config = dict(
    d_model=192,
    vocab_size=4096,
    norm_eps=1e-06,
    init='normal',
)
Each number is 128 + 24 x the weight over its row's rms, rounded and kept within 0 to 255. Layers, rows and columns count from 0. Numbers have three digits each. The size before them is the row's rms in percent of the matrix's.

# up: layer 2 MLP up, 768x192, rms 0.187, rows 76-122, columns 128-191
# down: layer 2 MLP down (transposed), 768x192, rms 0.173, rows 76-121, columns 128-191
up76 099:114114134158122140089158134119105100135114157126106164156153082124142127135106107097088106141120150140116118139172097125148149125096111133117132091103102118113118095143131154123145137123114143
down76 105:117105202129153138102160097155142125110120126087125119138147108127153124084186121136127116176160151085129139077150129114125116099096137163114102093149128144140132109158196133152142163115108159
up77 105:140174096104096086133130118142158088124139126159139140074128119098143112144099111152153106158092118123150171104109093112109130144095096107105149144118115126130148125157142099151151137147160133
down77 089:126123168141103092090137153109133126092151112114165075152094107119100098141170139083119058144144142164143116121133110121119080124133146145119122128145160102120118148052104098093092093130102128
up78 092:135135140126135143124114116137135084115131155161140134144119138083096091149113152107128134159122139151159102161097175133145119120114152133173135084102156132096111113134149167138098095146159140
down78 097:143126148110148135143092180162144162137114137118142177159122092093136078136142126173107081136113186133149143111156110127102150121090153124091137127137131108098109127156103125128141102158103111
up79 114:114136191138145178159138131085115115150136071165100164107132120133127112136128146109122098100137106114139145127173097079163125124109106129125143113128103091134129143131160205085172128139104108
down79 107:107147151115157127133103148177128139110146109113141169113166175119126106129132138143123138119159117144168141141141137162143143095129117143096125144067131148139123128160094147183137106120120153
up80 108:123172086117108147169149149127111156163177108109091145113155090106127127100148131145112140114143105153131148115097119129182116151122140144113154132120104096142137165138167130143138108106137185
down80 117:137133079159094140148161119131126128147165092138099147159152127105114151148157110144116071114140136148142108118153117120164124175107148143154155124118114071110131134123122094086104157118135104
up81 110:150119147160141115095141095146122117111127117151104106146213131123103112150084115135142130167132095168126115124131142105167095126118104109082123149111077135130128144118157132117145143105164127
down81 106:164159155114053130154121082101156122120107159162111126098176144119116078086131133150145092143148080139140107146145155122150136132105152140085105131122101093140102120123128139150140150133173128
up82 076:085129083110151120087137139145126156125071133130142139079158112084112105109120142150078083142090112099139091153112136179118161132117110113141083121127140087132124099127112129144105126130147132
down82 077:159099137079132138096168124137134132145102087135140128122150110151133152121124114152071110124105118139108105141115096131068137129106138133128146071121156148144135117128160137099089158116141137
up83 079:104141132103122121164135110184150139113129136165105119145134095131122157138108141124132140127166179086152144113107120124148153147095114115140094107142129108158115111114107167103138147130131130
down83 077:138110115176116161120157156165141144094131127184095141141100111136108124131130164156077132128131085169141108136146124161145123163140140141147108148138140156143096128120166132105133150120133105
up84 100:171144144128105130100187079119160151160121123095108099150138093128134106102122130112146137167086128129117124137082124148163190112121151116108137149094100131164131100138122131134092164063121132
down84 101:080144152118154121133058105146159103146151112150138137138081160102119137075107116130134091111107129106143134137086096118117096147158147142092139134157107145130100166111119116137172117173101134
up85 105:115129118176153141143135130146110111118133124061117148136144088136104131139144146137139187135113129105170113142081055088123136099116124121135120110192204097149118111144098127137134122149105140
down85 110:107161098099104100116173128128105151096087152146180157140144109113121134141161171139173122079135135150119131143107152119129103129088135155138114156091085127152122108116152122113147128134119135
up86 114:123142162131127109095143176150128110140094118158130183092153113122105139118110133158090138131142095098124100096115108104127150145114137140117132098147104157076175094135094164133130150139135141
down86 116:119127159104146099125097162095114178117133118117110134133151149111146128145111111151119148115126116116085121132130105159158151124081080133138122126155129143105121118125155135104154152121106097
up87 102:098159158092119157133165103128113135117125106156133103113123165123144177104146131159111134120157120117111162144150109126146119136136100165141144101115166164064113112136161091108140174158105126
down87 110:129098108102138134112096152156153126111124083111129143090150147117148127130118131129125152158112147155149143160140104127087135110141101130126168121122149179150149133106120157108135148098133103
up88 107:110188123143092084150165105144132108132154125113109149113120108184162161130141115107153095147114185118146147119105085134135126132115136142107144130125108167110106145118092122111086141145126126
down88 116:082134100105104102113156153109132127118111123116139134097103083169132129089124098114161115117134152122124145170122100099109085104096121136125102135144097116105137121164133116172123115155099120
up89 094:123138154136142115094155124153153088118125082104152109121116118087087110103132148079147091166112117107143122143157136110147108144070119141130178152111153134143148133093110108150130123112114149
down89 093:147094164132147105106119117101117085127136125128168116146135133074127089066157113116156152125152127106117162164176134084104157120140115135094179138119090110146164139157116108112096141146103134
up90 110:150138148170132156104164128085068124164130061174153176127120134098167104140091123142166120122127109145135146109125166085153132154160179134122130095148175107124139138110162161094125162114104152
down90 109:200171148115147090136115123118163149109096141118089117127169100110148158123101130097137097118126127143142178121176109068142148109119136146125120112183122117070126135135169120124129118106101131
up91 108:127095131107131107137098131135128150123137113127107133147116129170076093158145125165127159107130137138088115104126147143150118135134060155069118138096067079145116164137167121130096143110136158
down91 100:157132119106145129113090149138116098127104129134123087154161135146150108154186130137137153125106115132105103135156082137117128127173104109107101133162092089145111118128141139108106141111170100
up92 093:127138089108133128094159161150113116117160143097153132115107126117141119163125139151192106145140169104155153123143111153176177147148133107148105181108178163129088134118105095136096163157113143
down92 103:134108132127132131168111103129155137137127111137109145085163123121112128123177139123102134138160111105167123123135144110100110164138143168151190139135099057166099139112134137119124122108134171
up93 100:111102133156146125142162124153099136128158121158119146148134132076132128092155105093106084116127082123137085157122118121089142144128153123167079140115110098115128136141144164083127102137112127
down93 102:123095118151140116131114152190122135141128106134130158128136120153172130134164153145114102155139148164116153097132113125145164095119117159127186118140125123145121153087153143164133118142094157
up94 105:124159127099110152093097132096131090134106157175099135127123101155098119113110146122148153156159120105110134108096140158123143094153123131144135071079115135127145127138110206133099148089129128
down94 116:114167163119142142113062162092180075140134157154125103133130193120108124090160147167113161130145139093115125143121159150121114153144123151115159116177107113136123086121119119091122152132129118
up95 107:123128143108113107136121114146120131181156110159135092116114124117121101136157125137143136092095122128178123118095167150146152091103158101135096082143080092130091145125138142119132116141132096
down95 105:090129120082141126139138114132097166150110090157113176056162109078130160142084140172140148090191132108123089151083104099136090137093106132110129101097146120156165132109095111125134124142101098
up96 123:111145146119129110117162080149076083114178117181146098163147166148102083126131142168153147118086130121167134127132128137153097135143118120112139101114152162109073129112145163115093109120152090
down96 118:103156163109144139150126123180113158123135087158131159154111148153099151152124091162192143111132176104155154128157092128146119125133147121159126124104130109124153082111121131126152068124093097
up97 113:107117156127137103114090142115191155132161128116105155118141079105133146108114088124174133139107145103136130122086134175123136150106179115137150115170113132164122139123129120118109113114107166
down97 122:110144099141118112147123146100122151143138104150135114154133115108150164148122108145164161134118149136141152148104093112159147160118126127114103118101177099149135091146138129104150153073136116
up98 102:128096119102135098170141115145091117111148140147138112142089155148147130099111099113171154117116125087160123153105126148154182143105123164141105090107130144126082119078158103121128191140129073
down98 100:132169123134127168164105132160111122133150105134126160133162124068162101107114122165138168075128150067123148147101111113104131088116130121139126150147123098129124120138076130132157164164118085
up99 114:136103124143171196095133160135111096110147147139118123139156078100140149140126163129136150173114103133123151128091088122119125116153085125118111148143171118118085123121121135126120123169089067
down99 128:202122126102096119136147099136157168146117103133148153162112118111105131142149136124091096100119142086144116153117160168174114150127129122114129146116147122124095117106114149134132102134123164
up100 110:153109137171150172100133136107120118137138133108142159117120133130147163135108105111122127151178118126141133134204099119143132107137113146126136128144117160118163118157155140134096152120115124
down100 106:114140130128136123118117121164122116133156099108098175125140120123108141124098168134138154094105139160090098133096107103183156108143111115151095126115146156144132175107116147139155113173160064
up101 111:126132138141128093122151121170140187098090169125145122113125149120097156145127153096122154155143130087111101147157126117160148177176174126118127137145089141126120138125125138127129105107144103
down101 120:096134124110115154094136136141128154138064103131130126163115097114135177170095116127128132143190098158126190144141140097127131135104129151114124113090158133134144147117158158091117133172138147
up102 106:114170092146093099158125121155114161130086121152171149121128123132129123129135117155088114126115137111096115136116150115128145155109116124167140150170101108163098103138127067143158125101150124
down102 105:128137113181136166128085118142151123144107171142086095124141118145147160128141144105114161121145138104156140086115135157118115120122173125121087136137115114132131104131140111096120137102131116
up103 088:140154121107102130136113121184162139115119127135143168138138120166112119106122154123093145095100107183112138127135145132164112106123112149059117094122106110143149127113107137149109146135127134
down103 086:118121168127103148144151166131120135131091144168170102140161117135143156150146126127114136166138145118146151158165116149133136144152109153076154082131132115116147125126161132088159137128143129
up104 123:150103134161163170150134132130142131156126166128095165102154084120149111088101129115118085161128141101136086114151108111117153152116116156127137128120114109126134107138075135146085116123135127
down104 107:126135056189158161131163167152116124134163121102121151133133107141125122112085116120118126156137153133117144130077092086106171118152148121126147121167131112156157125139074126183133120170134114
up105 143:115142138124128114132129144125096147088116121124135167128116129109095118167092136102178120162141117162140146148124122113096126130105081144114159142113137140146115097163133131087153192119150105
down105 133:114138153131130126115118087132148110165139126125160154145112146154143129133130147091130110152103111103092082153143108154111151142119128136154134140114143144138090157152082113150115139110126153
up106 101:102161129094112119096141089131074166141172114147125135144127118157111149129130179135084102119111166131131159138149137131119090112108107144091152127092164191141091143125115157115123130097155157
down106 098:126124138142138130118145155110103150140157162107162141137105104121125160128123124146175173120103131092152102147112130100147160094137150107163131136143140124093120111140069132163124129176106104
up107 095:174133149179143107113128135149103133134174171097117125111081115124138163128123161115139146112099081109154144144161112138095135167096122139117111144132139173114162140103128110112131151118087152
down107 100:080104104144148097089128142162165082106142118140104106165073134118132178112128158136121118103091115101124119126164115132110099104112156093167096150134182113129157172078155094149131156164080150
up108 098:068126167125127116101100111108125134138133107122145074136077161129111151168133138119125129132133120131123097119133091166093141130127118113123129128112117140157110094186110146129095115100130125
down108 095:123138104124172107127098133139113089154126054117189131123125148102138158106105160124123133121094104128146113122148056108077131154115151152116110127184127093121080147108139141145126102118124140
up109 117:128125163144138137139167110153141151146089115144123140136118175112130123132118138145160145148124125081136168118101171101121129114114097199099142110108142105133190121153140150111143139106106092
down109 114:127122104116140115149148112106111132175128183160136182075145110140108118116099128083144121107090139124193086103159112146125103124130078120150108117172131121181121139138115115147166108125112132
up110 102:116121141107127136097112109127125139192093121130131160104140190147138162142150135158100136122100126137158083128161115141075181137109133137087125107114109107136116118111149143089140115102161150
down110 095:129094130134119117136115101120152172152094114123127099135112178113128144120142106130097077129068121151155109155137137116120117098133147167101124143094154118150132092111131166128126114113108175
up111 110:099158116185120179153113133136116136152111140131105161148148106151075122106137100126098106125085100111131121113116165107118145156086115141144116124110154114166117125108144127123123129117117141
down111 102:143161055142117161131141124125123125131096126123140186081112129125056096086134130114120121160133135088138133141141128109178138127090139142124127123128168077142145163141137157132109138137101143
up112 115:087131151153126159073108129199101126102118105158123140154136145109108133112139117086148160143094124116091151106150096111153179135123144150138116165119101078140138131130142079132126087134105146
down112 109:128117147127099114151133100159092137130198099123127131164128089140149116158124137131092099134091133147111124177092127126133125139132130179111165137131176124116178165146162127123137134137149131
up113 098:153145130152169102090132129121161164126145124142129153138089139173112135094097124124171125127163096135116140131152116130140164090095085097179134105101116124101127141163167110088103153128109168
down113 093:157118170140132114111121123144140130104148183121122104120113099152098155076139149134148117109096104135102105125161096087150137145156100112137098192107100144125129107145107091125132145096181118
up114 103:093134144143118151117173153085103114147162101134103092118135157121117139146137144121144156100123161104124157077125120133122133111156140103105105150141157111095152137158137111120153120168180101
down114 097:171176080117140137131179099124094139163167122093150134141092106116166161141114136161103106129156153151125106123117132194122144095139121110139125133155104155098127153153092135148122088117131154
up115 089:125118169117110118127113140094107158141162138122115128108141108102106133134126125113147135144145152107132145160169101099117116116140130102127101163159112111126198136147115124135145072140147160
down115 096:124144115119118115105130151136175142163114138149103123146125123151091131152135151145120132128138086193073160168123159135137142117172129156111122168115111132090165148131120121159143163117109091
up116 081:128138117128168133183165154158105083134125114117134123148113128174152148123129107118117116137126089137087139094148147125146124125170124123148089109126061105153124143116155103136121159148119091
down116 074:141150124087126144100126130117117136141120083124143146154102120151153119121138109135135167147141109134108136124144146139096156135109100104145122095077102113141134151160114136129125123179145125
up117 073:124140147174125106106097130150122134115150112071128124106140101177120161167117084123121113154106124106128138153114089137151103128129114138122183140113155104092079115100124142154107121158133167
down117 069:156145118134174169100121131129125148126132142169168176109161116151162134133147122141130163145147118092089117129135102101081111140163083095160142092133138107095121144138144177119177136151092134
up118 095:112116120100107115158107138148083113139109172130118158120107100115124147074096124150142101142134147108107122109165140092141114150099115135117126144118127127099143134116133163120150104134136116
down118 101:142122091159129113108112168140122151091133147158121134114107101108136189152079138116151132170144150106152073100133142130128138132098127120121119078122151114128155139115160094113141150095154153
up119 105:151100124121142152134145127131142127105144120099129117130164104113127121140123122134141127192170127149126132100112114135111129113082088060106105149213129121159077112127129121115167155117127118
down119 111:135136161136150123117181105165149161105179129151096120121116142114110150128149114108094094092117140129133112110129110120121126121172116116126163093165151134152116143105115110160114100172098164
up120 102:138138141137116111135132112141138138122092159113147139162121114132182157107119145114133106091127123091150138149127121074132095134130087099174131140104150122128164081100135141118117091112127163
down120 085:124094133095091076140121116112141098176103139123150089136091131166162129159131114092131123117092130122131125126116113110146119144085144148121092130100189137122170085127160101144149120140115091
up121 083:129131145141147109142145115089103132098153104131116111114145189145124105085156128167124090130137130130152156102201162090144140106130100101117132121146153117094140116126177127106104130124106142
down121 081:129143164170140122121122120102150142097149131140139124125116121138093135116112147137126119150168117139136130136113159141117143170133139102114143119102107128132118166123133121130145098152137173
up122 097:134106102151129140129105130132113103065148138177117163153099135112112133118129129135101182091141116080141116136151111156173113070105129105115104141140113171129140145165121117141139151109147148